python train.py --hidden_size=256 --num_attention_heads=4 --hidden_act="swiglu" --positions="rope" --rope_theta=10000.0 --bias="none" --tie_word_embeddings=false --init="normal" --init_std_qkv=0.025 --optimizer="soap_variant" --max_grad_norm=0.5 --decay_fraction=0.804 --final_lr_fraction=0.0 --batch_tokens=262144 --max_steps=2958
Each number is 500 + 50 x the weight over its row's rms, rounded and kept within 0 to 999. Layers, rows and columns count from 0. Numbers have three digits each. The size before them is the row's rms in percent of the matrix's.

# up: layer 7 MLP up, 704x256, rms 0.0938, rows 390-424, columns 0-127
# down: layer 7 MLP down (transposed), 704x256, rms 0.0895, rows 390-424, columns 0-127
# gate: layer 7 MLP gate, 704x256, rms 0.0903, rows 391-425, columns 0-127
up390 104:514550465543519527489510400427510506407527437485482417451490429509457459418446492513446498498423448546507532501545469494531573481532542390536484458499561474532607478606468430598450433455489424522522473547475468519489498576485491535562469524461534581479465515478475420475533509525542563529436460387505498477376545500542507499523467476546466497529489481515421510477569561498546457593492
down390 103:617520514475542555396518444453540424504499547488498424509437411571453415446539438506517470435523469553442467625471479416473475480415528495492457419470522503547474514503533545474554500563593544567459416505518482511515538510502581483502508559517461515429564507409552513466486453436466458504470489523467474521588536500591527523554494485420529554449573516512429477535436513488471562542470
gate391 099:508561482454585492551540531418560435465564444483564459419502525554505542503506482477510427534478404489487559572557522560565573517552535533447509507506452474514505516453544470563482526490463542477462463522503494518489523538503475537447464448568452543475479464410518517479497543490456492443512521406453470535544493416553448509595477505406453535434553442512467556477406488558452583508534
up391 102:468470529502566513523511543523451565665471553486530596621413519495443492480558482477490474559552498489528468474530529536633487592557491447397457488513427480491491536521508539540425468555517512649496514517462448494519565356450517473481507426544566501398466394466455515401462390495513464592538484606471505489459479494543438461478526519556422511444559405545499545399502526486501517500562
down391 102:464510515524459554529469390477450434566517456488546420494474570464550502526456569559564456560458522484506499542527408415453560465455483450553457465460472547501541556510488464515526504463423596470441501430500566492493563482621519541535487445468519463608472473477463474404521542519466511536564535402537574493490471446464410456421419543399511424560478508536497503481537480525367476458479
gate392 107:478467566613472599469531577508536586533491496558437497552428452591453431503521453555547491487451504521470513498550589495476455461483554466465564421544406518526616440460504447577534467514390529546457500498411556451510547448600488499447424511462507366531426478514453467537419475477491508561531423562525530581523512425517485476524465491513526434494499538414531493461402533510587516554585
up392 105:414552419509544566417480486420570534533568447476481538519446607569480428494481374475538537607534529507508535542470504454400467488488565425463422555484399499553506464493584462509524446521503544500534491607459469417458460526496502497499470414600451514552454532519456571620464584569421440476549554539450501511452557598445520469565492432499457541535555475484448509579541500471460528531543
down392 104:600448502578520401532490465509472548491492581527487539459523563454524421564523502507573430431483466462489483475530469557471527449417514483420552518516521494444562417570551564570495541516516419509501542516492443489428438496490522513462511490530419541413478431453532521480541489509568565523548448513555509532601581444510563557542448505337498406548478469512548370545447525491590522516535
gate393 104:439478469491501488589557473455556424449495433494584473557502502518505481466525505448490500515575526502620478436440525594417554502490478485552495408411449493442420481505564497404514506405418500470416465520392464530503529542394469454515536512542547482528496498510499373494467517498588472509624488599564493395477570452450523517484575543481507520547500425534529398553466452473570432529458
up393 104:488503469519508458475445497523526562476493405537480525586466532608435542449464414513553529561607552508525515426557444553543471515527486465460530467399475416507422521573538515550507503522478477490562499469526474532533519491499461447509525525426428417527466512516518512478482459450475436537576528492414525522465573383549555466430525522411496509492475573510467427586547474513576586423486
down393 100:553511587602478454458548553598526519462454481549465493447470530554476483538561479569526520480416455515488441527482530464437529456551549491403509483508441565583552500511526432531548538604498588447489434533436498356536451367551477449558451586601460486485468429514542507572412450528498456514492530572481520512476504484586510473500455538460480416433421504541453511430531534494413486524430
gate394 101:512508532415478471405492452491552526513521389553578351472590464535569529440447408543435530539455529521526480453454499516547545424497535516511423477432553499516434431494426470515492471405609455451425543503493608447428513474567623499541512482423490477487510412510467441574469544470430491485454560502515432601580416443433413451460526560516475557510549501544460536403436515453548486456420
up394 117:502524488408497542500463480500506390609404460569478464525431442444509522429439422490467408635497572526520451450525578466475552522516506498478467490582486490484541531547456506473464407410453487524489519445538641565489561507561493488474552432438460471538506503510540468491518578542491497493477446383519541525550446475522499500504514470518477531533512475444469562473462491513441493568506
down394 092:589525518573514541434499505526518580515464359507409521467437576495603568519543439444421489460580496550507554502606554576525558488473583567553535521413413449570583541561534563438506478545436533502486459447535556499527486518585462524547489504453485513526583494539521434519557469554467522565483548477561508525439503478556416610489460502500457533481504561545476417496479535421501508628594
gate395 100:453498534491545578540460487422572521479481604426388396525520583566527526540451448535457569516568528452551495400482475492456445437457462531422517488441494477431506496540453468558566430488591503504534567478518439549388494475483526531476474463406429413508492376442493507482471425517550507391486484555507516432443483540503537549431585531501573518532403440488572458500393579559523509535441
up395 096:520535522500600521446561547603493515492415581521543499451498544480520503467496442476477557483512471505572451496425563418530507531502410345492492480460572541496589453497422513493456364428477488477483441503527551449500388532444571575466540479413407496572473584403501610478448509483459445475460456496513484479487431449557547533459520458539528486520482470545502449499499536551442519532563
down395 104:540484466562469462415526508431485484523543544474464451485580423536529507510480595501513413488479442495570637444554475489460566511527560462527485587616477512560566466550535445453548510511521429502529461600448431414520555549457463522480480510592444576539506514542577555460543542470532505522512535503526536457550444469527564587410603541422481429410492548493472496438564463493492464532428
gate396 097:472532485481573567532414526479423499539595488444409473514497598496484413496442484551509579586494488463486482485543469460543530496508538587511469545510459460529521473466476414549597577464559568452554431520507497539466555473493367526547493474524473487508486507526535521559471492608438519461520496570503487478581591530530425544494562498518460402436477605513484567474506532457503505580554
up396 107:450437456517543559571587516400500481592552431520498521493589449490401423537488434538499575502466586427501498457576428560513443460509537503547507513473495442486531607508532563452558524491473504460516465534513502522460464461501465516482458404491498512474523518529471504552482419467574552407365452587517446451598600351491556517566564398574462489510505436518485478519518432460513591493431
down396 092:543511512546466497474462487462576544457540435504549426410509446412581506396508462471509489411419417556513448517544470490444487512476483487487493556524479573512471477570557540456504551506491452495531517544454494518515444575459546496427482575395512507403482484461525515438455468481491591484553513480508470489512566489441545399506495422558574249498447483469435514467525498458389477447496
gate397 099:505550484433497419537610450538577501614480503506510517496535541533509415513484589480434528517510554569400502440565452528530603419479485480468544464554470614436505617475535554588557473475531488517554606563478492494504704434569466583557519521591538488544515493454445442427454537464506552567508473545530445511592536457549530540518414466603566483490541488509538564395430528564530515523447
up397 094:564492580569575488481458479495490489446556511434436458482554532535495530481476531578557456582450482509455495424455433529515484470523469425531480446512496499594485365473455398489487499514500472576390494449482508454428529556451505531520530553532389398518547447499512436524515437445504589502558498544455541482547539565530553478551536543534493527483448578454510535459530510513528485455520
down397 092:376574512388468458506509549543550493496480612545548590550393427473515550458530478465410460423471505563452530578497520421533526452561487604414550463544473506463482551456586452461533538483514487446523514573511545456561455519511534502543502469473577498495403490466511525516515535520562381491485439473501442565476513393467470455424453523526551535489497404457490376500494575467584492549460
gate398 103:469400436440557501566431479396438519494500463561563532455477470582469453551458551480518476553573442467502431417643490586507485501512489505533568501572470522506614505534544597446511513453507493619488422489433455478499385534524510505419485523483476502569400486474407465524514477400466571470469516439549556482582505506477477466483424532529468564502481503552436526493595420513519525522521
up398 113:527487490438476493462594454498593407529483531503504488584427476453494467536507475498592579460438452557508524497557434507542509557506616531498450449526462461441499489528551502535601492506480506532529394480496510488502555490575639556528483505476521456410528477526515527505504541486491443552417479507517563538435483561515559526567457599546480533523411529490532503620473417534441564478520
down398 112:448423441481553479492555466457424462448524458497478505432429544438517443394485526480637505559407451559539451520518432558487474518539561459475394550429545485460480497526540529533557463492529482505487533678498493497479513507515505489537581566513541516411450509538475486488516516498420490555479503580563543576514456506485426499481500594524425549514480525504600426506514454500555426438533
gate399 100:547564532458496558449452519461526542550508544478603454503531513519496440447522445615541483458502544525568526481437510484629578525460495427440536437515447503443506493464493518595523574557560551490499473474566518392495473483396506569461460469492459522481511504567597445480558565562511508515534504482573528536457568459526528451455516409478483530458691488495475436545487493461508430478563
up399 107:503467505461429465488422468574492469516529503470531502508651525408432482448430568517566497472505607571514516500518498466577513531454550523587472473461513443546454529458434539507524528431517474457445540521528454413441492611443495460447538534471579419512533442425453418552532557531481523528521559482538492576428564479609529535609538544566587525517610418560587433511476508448456537452423
down399 099:511569463495449456404537506487553518555488413433491493485533492440492463464450504519482388448499557430488540484511471490502516523528505517583468482499571538530445590465431452442453511546560471499531499485482459466445457577425485444485562532486479505518468550479599571522498495481517437606419506482521537547446588483553511519520465503525454483530590435561475477504383396476525548382390
gate400 090:525510525525523506448500521452535443524531498383584571466555444510546496524446468438467466450440489476526565463541490526601485572474530508534535540544496584483513577604470549556496406552504486521524534539492477385412503602462532437420507577511501475456461538433477464453523431577482494487480606485594524410422504487528547575589458533463598466484563463485545489479549508500453556617440
up400 109:479494453564495524542447426592473442433512466529504435475560477479380454414497396537511513548516499503460467414499512472444555550507545498483482486395406522495544504444499502559536442470422522427535396460497480492531531487521467431420581574498498503476470530445497517426423481512492498471545625460544514492453440442438468472516463464513543544438607532447489481500456527486549528495467
down400 093:421515516448431554490453461504421516460493478472565516487446479369525439530566473440465553424445459525496570555569511552639500468544537518509503537550506513500473410474521499534550425576527450589518455554563607474487514579466504486490554494549539474472528594439497509569512483445463419474499433498503436469440457498514417490423550586455526616443493499501385463532520446498459481544474
gate401 098:589525529532397512530541509483566525595414463490537510503482435486481605590567484448483508479498418491500519498416478548551554616422564558530445456558546520502544539531403620457431571458547591514560523540487429575555562460554490455418533500527462478475442531476416503566534452392541546522415505498518482438451450509539439571519481448472484503496534546541568559469536541523535420550533
up401 105:581436444517669539431556464401500452554547457546469521400550492528538591451504521538479474469514522436540443594555539515453469423504470615568613511480447482464500456479540393534531443527483497511495361592544495477492540565484495457624620511557453548524550472480555556485442496479499488566509540504403526591511467486502501479503544476604542480483457441495493475537476470480465460455449
down401 091:583446503418530469544500555484445469458351546602528587428498511491418501458533412461420513489445489488481412527499450412506507639512512487554347385569536481523510468519454489537534470453432456513553465484536461549546577421485542437496452551601527407520551604450536553586546488484400452538500519491453571534431485557504481439518471507449502615505543447511538581495543492508519455590497
gate402 098:523437479444534532517495458520511542503543448566500509485543541502549551435570519506506510506495485450553578480484472492575448474496470492463487385541495551445539486437534573566520487528439461523462600467463367481424577516564561462516438483507410437489590472612496524528559367524477431471491517387482360424542543457541563496479562529431586534523530566532449443543472537551497549506472
up402 104:479481508531392546534458450515503462556536521477419594404559521550474583450486483471447538438530482464541515530563527345575452470475457448508482513484487493574481477544409535486501457516482438472534527548432500545523534503435553447549447444482509467531471431502434423501500529498457396547495552456515494567503443464445555490492480507523512542426452515515430527454466483397519536610565
down402 102:456480511489511489495528520459628487465509482490601458588415489515505464497540531392535526513398490442527506551540524447564463436437435523412538518542574427532427492505450503512523543490435501442491481511493470473548573443532434463622556597513551529468470496460585503503487405506548443464525456404454589540564497562486581517555436611570540457526440552511514493385494381383488518438478
gate403 106:497555496485459576559426550481487503525417616512521486479485449510474458543576490518447476525424550468572522509547501486553488474474443558470559525484503397468513527532384512564590541477585502509423466529455397394602502559520562534390508467574497542501445477455463531515452552398530504408575498449477459588438501526558545624469493490424389525515478514593455494447514523587459495510525
up403 107:467501425520486480583527561410496579494489515471454455410543502518478596484541430549434525511542466443441401431505439534522548400549484469531474456542436552433536524520539456495484453526496436409485549514538534480587531535487401440439493490538503515593484608553571428455479486432446529491410622444486534527507512486572498511429476524518520572450486449529491572519504507540454524471514
down403 111:533491498527442486490501397518469467460482557407502493584502500449527489489452509604584517541422505375476515577575469538539443494464485529457513445420519499464543510465528463458528517383432441538572484514461568453486433482550534466595574437487533556464487468491513365504501428508514468575502463548471554508547484590516551462537416513492509442582506456456462512467468461555382529473561
gate404 100:496477435430457543499568484485437457462488423486454425497577536536500514436467522545509536547519482514492486463518593474614573564566414493499560659481609442537462443532430528489603525501556417441544411462433487419487433466569537572417493520557580431473473501452544534511487576510582515555462510466533457557453498521481433501516456488484511418469503534597481510408522465555597563486503
up404 096:471479571518473549556537499482521448402518587581512472559486561452498480530440513466506476571511518622481479543503490471598422509505543506462456535484430475566524516416542447494416508500531437519519497531595448470550528555528588501442437576445529513501454501505534433616528545536469441469618414519505402471460468470405471471488493472338458532475474448519419452536507431486533458501523
down404 096:470521471490510456496491482428441511477458542498567443472584463433445535423412460553513505475453424552449592466539505512467574409494396521599492515452527634436418490510467544508556519475444520453495487495543459432425445569560482464443487503421545502489543540493514511373464499515535540592515531508523576515499427469518517443456453690503581518548466436429434480532517504478513487548504
gate405 101:479567535524523556548538459495423614515422572485484495493487476564526506436392463462557444448519471521425444538467517481454603625552503582497517495544507438515444480481470574465493511460563486456512458516447461521488452505438544554589443511579476586467473504495478515501455477609364550451515517482461515505593562512443490485537511542515573512516416397511513546531505473502479588489480
up405 093:430508507485488476421478495482434400464483502543474558510501398505498519497457494511545540542555482495551456534407576505516539506483520420562460627539494523472471460569359410500443562463431445507519488456505578528617581473481505602496496543453476500527513515481414532447461445440527553514491519445520517479503495489428455484511498499419493469437516582422520469494527531486423483493585
down405 103:556488525503619536438491422451522507455473502518459499480484521486482556429486454499467553503470404493490466485476448435612562387417580578537470492438513508517431509477473442510523519391547505576576573579591581377478555475509473460512516542479502491434490495498574547501517396452485479510514553432445544348432477544507589524545593479522494511575400468452510428464563519485538440461486
gate406 100:461440535523502551560480489494471534470357540420544497462507551470521594540567412554477494578528486482536429443479416529428477502555423554463495488435520593484500526505449512541516514495498476505478480544605612493450455464686477616493452526511492542575443477477467588483368467557437594416551473481441496473449398501499543496466525496586493446481483481592497483472552605473426504570415
up406 106:620518567514478393516423431536470625383533566450553533446518572491485638494461527444430554522534480486480549487503591412490480514525423494604507454450506413452488502432578474463514527539470475510483566510451379531433494379483564511399438507531525435488490477537525517525518509536540511543563467560471528467493486438541525557464533543487466503543566393559496432446507475571503589408463
down406 104:495560465501562427475536549437463506565454511527505428490447514507494511515529478454519477463522459410427581586512601440523446526492470589559526508607536456437515524402490564555554490502515568534520456458441460457494501631513525395463390469528476574463570492480487452587570595473565580574531511558527507573481504421511419524488488434492490494487504558539496480440510346411493494405470
gate407 100:408541535539520506455477507444446536553485486549505443477523388506506486475556348463404474477484534549643454536446545474485536421383498516537542590522453499451520563578365465457520557530485515600439469558519533567564483397533551460444481509469509495464515422461428429523533539477557473476521567575495515554567486515480524493536452442537537465529517491456447458550497483491496526403586
up407 093:501500515572484584476540522486439512448475472471529528528557477483449451494530500482445417473652543566526435447537470511528455572507590488508526465456447477399507501479480580452461522477517473457523511481462497593611438590478447578557381637401506499407526383410437481470477490539526509434584455529507536517492467490425480527574478545497528519509510525455457502527536495523505482540481
down407 095:471472464541515481461561567526476515470512576496483548485483587494459489505434494535491599491433497443506466522504549550466540491508493555505518409575523429607497373538524419499545424514549413523417491508554508521466551491467460416423460458487425494503462557549623509492591448491521484531386512410422499441551483514556559477524521499399482441484529466551522452471473570412479552553494
gate408 105:602519515477527459496478508522482488534605505422415440451468456623521413452551454447643464450457460502575496527580500502439487551469492499631408463431554462474514491532493455563511524533513458574482531517523473475436486535474500543532463585536470455624461495450573560527543438606448415452458462415457604458521500497494426519537514499591551525506455516468520457569520477498517424450493
up408 095:542511552415536383483574493560549466568542475545449576480505523478482576501515495436425482599518518410566519410465482462402514538463601416526470577568463481496407530494432439455555549583434532523479570441552516470545480456493559438433422510551462411424535376514536470492524497483561502534463500507534429471445366582543486431487579411449415515526488335492539520558512519548442474529471
down408 093:556543392461575516487461547517549546444480506554425426419494496589530416470515446554488461391511424623568485557563565410445468553475419535483512469547555474542442524474460436564509525506545533535520496499509542383483512490561568588457442481494543468538473501436448495472545379541554455368548442495450483522468581444420583575424439522536515493476480486510479587514515513459602526480529
gate409 101:540568428465460487506449508515491444480497548579472542520486473440452446492476533521487558510492531463471512519494454542517469486492573508529601499537485592560487469553507508518554502404450468524570424516512464524524492523568567544575542432546512485544408434542479445524491550558512540409466458394518502522542446531506409475445547566499597425548539517478518600522415498530494415451440
up409 104:498497547537467478519534527590494401514512451455487477608517532545452441458500582385464572546518440464565461498494533564514509530483559660455518541597482428520519470594391570472478428482486580450533466420461511495529521491509518460571576461428491487489544617568504445488418457498528600432526496475404550507449493464526466473519420571402454542499464580535507484450477498550371496520435
down409 106:527440558510518615471470535482470494513632601498461609486535602547474464521518559511448509346555558534534563557472421464451465516499464573423485488559445458576403483492524504535476430509436458542548515504479513475467497485580555546516510536549606571473488503607479534446500533528530496543511486468464503471511496506544505427469517514536441544522507427527443427493477441520562599411625
gate410 095:539543510544455477470472574409495385449543557512416546511480595500433476498552462540549590526492488392562601449442470503532451467515499417463446414535486492603458502520485462569468573574409512585504590545528598442469478455474579451585513573472448443506523519536421534516416534429432505526535472452481558413525510549565490395484516500413505445562442504561481447465466524521502549455434
up410 091:479507524451533420518598585442444406512477560511511497453561470461483512476585510470525406474484533570496477548468518536571500454453469519496495542431403452597379421525463455475541500512514462458407524526453539596531487572512514547414464394568490563457570558413522479466570474553496511517516494455478519498467496429463484433581446513441497471431503505467523562526524511516555498393561
down410 093:492456471482486559427479450539643543477410566481459535541536481440571540515449463462506438479596512499561414580514533539413504581473560500509423548470662504493507481480521587481497377430524553524499544468518486563517533508497427525424501572495535474494464475464488511577460586457447440539457604554511491439589476512531476622546529564557463475566486480505532487497458446544483405602509
gate411 094:424456572568528411451504592469547536462524436466451404508438436550493482435520497560544529514528444463515498472441519510585565554443477494567516399556489558590499578557547535494508484483524486464470444433415475535528434434556455545459462443577476504533408529481415606543531448492544526563571416558505471493486390533398576496501631488451452532463546453505472492460493534505512572484500
up411 091:470497534572488413513398454416501530469487480458538517509469395566429462540511464617517416523489467412516481465519468435372491421563498525468510555540420528465468524610481389494518430475500482526554509481587533540485502513514427452552539515558501512572538509492480569535539468527486418546573582504557522575431492608475500463502551498480482528539459406518527504446498527535366465491503
down411 094:526466511433521537587544510437571441591572397576503479572513551655551452582432555407451537450535622490483467483495471544527544533456536562493501524526436482501524598492461511553528545574493451464488497537489450501505552624500574586538553517518473517460513532516532505424541471588447525543384604513489550538489464430477494580509468516553601532446551459501380470512530552517482519554457
gate412 098:495474659431562549437520462512479470453447513472503551522547495526475517555415534470406462464513572456479605408526474503547528392509366489452477517544461487543512599462578552455495531495519538418493474459474469542547449443545396438523432461501511499615476425453619495511446486555472517439559453528462476550522558534443545490473523554471452474552445517558426493616486552520525462452458
up412 095:568480474479458495518469510515502566560420481429470498468495492462497491478526563464572601320458607527580545509559580494544545536535461461509490514499413446478455502481458523533557467490480518509566478589480508546554558388636513488436550464586474494531448485470545510493442503388508510519414545476478440560506508451551524423503462509528425542545452542552549499471456397533511494529546
down412 095:452552529558550531498513442533399376466546443571525479522529523536494391574384512403507433593538451504464541415499530474578462434496492469485478554538496522504515534484557460466518485528484473490420482517483481472489492556468448484483452587494583535518539499434473537502476582594438585444571402572492447463510451528471479492439479530519522465530518527530493463475497551468538505463445
gate413 104:481509502554529549448536491465539427514412525570532530428592448500443498496414469577452538394458484413485505499465484508422466448454525441526486481482479492545559491470593502627487481418530469534445454489528555508569487489352424501493504490426501481529518525567535500507562422528532542498552542454467525504529466490465494519480552390436493490521577466514554505465542528532588456549629
up413 106:506416483460534589490454545458424534448516448481530472518470479586558449506581410510493437504438577505503431428520481551496422476451573566500514465486484538560564483480607443503517473509498519541496537492501466466509534452483513475460415424554481476513466573505515459426466436542494610624550472421520457428518451515483574511477495491551476555474489443458418471541591492402498512521488
down413 107:488511481489521574511439525521426486554577444550507515443493491470569560507553526523574483539469495562452561529481476527466462439507565459372585554389564457458502525576441397415494463512505428524528496563442478481513451464515403625552491561468554520476473492455554538454441566488463441478507480522443587473545505538480492567488456478569577433524530497465524571505530455430554606419457
gate414 105:490419549480573467569452477456423497478479563587487439582471475444475389506509470515472452584462442448455523475530456556512530498503533461450576555455508564508518613557515567530500599491510519489479446395428520411459545502574545478567508478491442441550574487557466533542483529485505536483539511558455484455540477557431501511489421476429553463355474538484501484557525485477549456485501
up414 099:489428485473483486527455464446492497486632512511506528439559535458503580478534425515491556378536459410516459566595427467413520500531468481468438492460474552477483561496472481428429507528503559434511546410464485498468477457430496582424458514406400418578529591489533556446545537526552489507445572496465437511506512514466397549366499483496570485498512508496451419458503497489530585497482
down414 104:499482496543618420480517484445466426499555536498451453492478467449456514555577477525561471515468509447481614519404433582567454511548429471561535506471534553547525460470504513539459522554489491480450449514410571515532442481509515494512502458449516552479576544453497530536547512417513545527585453530431547424494429527440466501611595573490456556507463519536489535633542513523522525419498
gate415 095:463508474466488460504402377454502599516434546478483515519494517550482425507568506468472492580594570508517409592536500466510512451551520584500567456551504493428512606528436505533454483524427594446543524497550594526481578470474490522595519491480497556465552417442452532483472530496463485408539495478485535432487492412461437400441464495526494522506511384532489510392413512451563569419505
up415 092:478466495484560498462491508446465574362474538589484524573502472491445483457515546454543533574514590522555412492563468462574492426568578531526506568502551512494422523567486505498421507567467554561466488460507597513590551442517497520593546554488524606555568440502477507530472472546417459532501449520502526465500419479551498374508512642399476533495568478503572516510470421502530554469494
down415 088:550515534514507476559490548622497458517546483441480448466482493453592554529421411487592544408467549426543471454549560511435566560434438448562514401521597556559595495437547446544530487448551480498520594464527420516437481576468476466432462547480427412483474589465550480467502445599575444521425531446562495559476554450525551634556519479506479438455526517524475536526640583478497451561501
gate416 102:474478541573455476511476559481589481538491511404542443486443452478549488479497534464548505467485533558445416574443539494513474530467566463539415467550448493496502458512550436526566500459528431580390541521521448500503485444624521448513440500508500405435526493597511548567500498537603499476517504521642503490539514539550447511563499540494466452494511510549491555482483697544367520563539
up416 108:466496517509462529554492483551535532575479590512510442556424468497536480589485505601546463570471543537479449525557543528390465506513404393516461434625471446538470517545536561466455533477513495523512635448494518525541544543597549537485475466471456539386521491533495546497488505484493547464547394457564524556556461466560495592486396445533561461503504454532541424388461471510527496508501
down416 097:502545479527514421457471447438567562529583440513477594591522459513516619543530487457476504556516488496502520446516525525403529448457535451523510493495499573571484540502431555498495561498538532541506509571517426476517563513413513413453612519495517534572488512421576509433484444501517485519488552623484528473558611528537457613512467429415463433589385528529480417462508521429512504451450
gate417 105:558473570500518502519460512512547530494510590491536390481418538511505393511425525443395546444458469486566453419488567472480488521516535440514485461551544494633470395444469552447513479500526553484548473563414403437500479519506571415510586465593526481354438574536493527501407511569567489545637472431526407519608453596558500555595579381499574483490486496516575485506533591502519494505490
up417 101:461488537545474437547558483448504457486492549539353570517373476513460457509490545484472508508522492480451350487457596570512428515595523421472408493480616436482459395450464458501536577499492585477492502512529465493382416535503524403528496513529496444379436506480506568526503433497491469469565458447510504515522516509419502375590608502431489499487574582534553505492410473502528538624525
down417 099:458518463580475519512508534525478498637525511486491509452523452534538428441491488574539433450525515470511536561502430530487573499448466533574438523590467488526423554483468436561539473454437576535479538526470512525552532543489486543541453450513467538475404517547611480465534487538449550560470501573485510445443491540534545567499518564447434502475545562468516559451520465462518456442489
gate418 105:518522403519571511462552613465517523464530492561510497459399530498443517378583464489550440483580607421464515498518529469510519516422539526525548467455437530482486522541494527537514497483573474525455501459499555455435492527520430473591479483462535551499442460512461481449480445569507499442529473499496492504560528471477490520482501483570443482568572577464547490455552556502496539569490
up418 108:564529560410532553371594521474456531565564563455458540438415442539501448500521474450511504504585476604489486599537544534469417480555466417505484507462461524418450469460471489486553559502500417513519489480477433538485506566443455458421472468510467518478423558493538567565497476338445444438460474493512506569513465529435531586465486510525574483495473483460444478458437392457500590546517
down418 104:497462465592517507496620501488457448475513459437543507417442475533447556521432530519465501464502439517501576511541503543505537442483532525563556529456420498457585555533534499447524498516488567508479460446498480500512428500427533443497524449563448462423425455401544509453566461506551442431424543525422443553525558576500524512475464488489546521510502475430519572522491496416521550544436
gate419 094:512536562460564502476450472585454465561497609523565505526461457527499499510519457517517450476482440521509520502399505406468451495488420548442464602482566449507530489513541518535454502456529409484343462538429500556463458489538597545555576550490521526575483500440425522531560420536581503399474542480499536539454413400429490565529552439481536488492460488550570609500356546495531470505533
up419 094:494450549521494576479527470508465402593539459496530543576488554456480517484516533472469504477576496551516547519445511536571505460453520538478537614651562529477511461449518431472470458540531566502481453454573495525447518552472548564449550541515516459449464552565561485459584508572566594549499540475550464446478528491562474460543413372439512500462525536475497584415521461484531547498406
down419 097:550553543494463493547448444529498551506427492579511418456496560524396539460542421385477532539457529412629490451436405485445513550453464484449574526510501537580475495512507539447397548435441441481471571535506573474539488482477523554552567498553566446552528541486477504568448421432573452450541543455491535457510475510357432507552437503488556604528571526539571450517509559443583540513549
gate420 106:443450466586511544429491518518529529530476481421502565529413558522499500565464547359515503504504490526389557597435507447444401515463469467474544545446485464416580473472495548475589514507609561459396577496432476520494419519415472469516507526494501537514468411602476528516513511511491481546507545522523537481599427490476512531482560467456539590507464515501488523465412508561532490442452
up420 105:494470470541495499517436586563494475472487464532491552423536525617414518497532547499519485553504419474573448449531464496560479552472492562453447543543520500480415396558447485482448519488530598380499584544583559529494469555424631468525480594493495485534408496485511503501541370553472513542574515609565445463472449477522465608532516466451498470532424568583466425500506539573567540457489
down420 105:556569447379472483483544515567511392526420511546494491534430513465548628531507507482511560466556408412476527442470505505503550568425555468513487556422522560554437433466513569560541462448435450514426415516453482435561549599536459571542532488534518577545576561458539513495530507462465431546446408503476464413421570443459459468524487444454523549592469427441585480471581427478509450466507
gate421 101:508490466560401497520408438508552496528446548509512450510442462448482618466521524432621437503608435552594530478467597414455510528407505327428551487426516467551546422461565517509452486454508441493499483501404523511530578558529471511423526565546546483551512552549510597496520447485464469573438529464421477508471491475482499542481477426515542449577546561558556545542501556480550463515410
up421 102:423467475443483448404560493541455525505433446584553524466497492426432461522577618516432498510461468494495372440529380549384486476556399451435511493539539505443472535456547508523498472594494514560453501437525544515453465472540468473492472538542529478447531483485566402483554425409439495524457527497460437517390482498505388441589407482538482488529499448504577465463585414410493552461546
down421 102:479615445512558599552595548456452514517500473527547482494486485535590515468509470531443508453407524508494493486536430441508475515427489558559475536487461493420579484565496409481604454471465476530551494517496577596543455506574532466521548473492492517507497483602518479504553551445453482515509537507567472470525515448490449517461437558531468617593557465499460511488479443487601512513449
gate422 102:525471446487524462563492569484510437460461514461533474518420408523561470573541479512500448488542478455574605560387442480460546456535470527433452493497513574453472474518419523528489491529583513543522511549530560612479602407478541506509430467591515485537434528482561614427508571602517522422491443497430586526493467488585532475524501527523510540519469532575647534556540564466463404473416
up422 099:449402545461475489475579429463515516581513510444533449494535474512482543551434561445421498622533575505531409496488521454517522497539492449467517445586515527579493496577393504519504484509562558479459574453460513530466472379518503487590554561571468526464399500567526543500523506543539501427433596567547513488418403505595592543466415616555501478500516437465530392439457440511446447537437
down422 097:463471478513518460526542468513485522591520344494478578465463587462420559490524456495477559396541554452483583520533524575502490478437354533499478595574519530410494498538568547499538519505435524460537470520476514502577471478413502454589548406559558485532509514502508487543509509457525502586521528393529534492491513432557441433589523423511502468501472523565491566612456438481450500507552
gate423 104:574478461505618500513580471447568445527424616377526503492449541504504464453414560468449543498433465441444593516534535529478480538454391494530475518543493410490491560541519467493463467538530524445438553474516433467489508462429502424504552590529539512578536466464476475560543580513432539440459451555471463503553523514445495506470505615461559512542460501520461537509518518538460501480573
up423 108:542477502464455423548482470530506500437439540560419402550481445478498563540521455488505546471517498476450519520564440479576458492429451444500491448442551414450618493550553490435498456533520437565605571483554531485527494532494542529546470452485528481532495589474578485485472449474517570574476467464498453503465470446562447493478386524461507548497470527492524487489457446430424443440445
down423 104:450424464475443567546474495529491512542527559601506503489491503456543530486555451495516432550489555476491403406531562516515596516431604424403567526419468475488464454510515488459508552401482545449525497500399569528511452493447541551506482492439547512533586400579524498527470485532483467569419463416447485515434505425558517459375468495532538420524460474464516436496484425399513452435582
gate424 100:495581520529477559466433542432508503503532471473511490556439525549466518438518486523452514524505498452483511495451536526485578465550466470415469495553505550505426548479527495478566456479498442595541439596483478487495572505599495421508424498500546437493513588556510483394535475521559559545540533464480501479524470455574574448547464506508506451506513555574613531522411636463507471537578
up424 099:442534534509461433569541518484508565549529512572455556478549593502484486565497579490406572493516463431534472483564493540516459540474435568509520444462506433387522565590495430460547615433439470452475513543563586576496443502423460465555520553506470493541566476512498535444458415537513495505461469528489577493484508513453563572473531480460536490525486501480456449512525586448400445500428
down424 100:540429437450485539475520499505478467590422572481544557441474503494538451434489570538526525543513550475537494533572546482626569539484480566507551473441519426460506388458414571492428499495497567516452504501498524545497571431448543495540547546624533526550469478500434456441515523517551461444524472467422465550498486569418518424452435512496574471407394539488541471491429497465480578522423
gate425 099:536402429523435516451551416542457486563511546510539464529499529549548511469545482546489482439482448417514586455574476459525545611527458542510525376539550592462665460454492488512467420505542559464516522548491539572471484512490536453546411503407454424519447492586550404534632434518462514501486503496448604465484551539464539531458476523443586400486520523559511504512545562525523503573516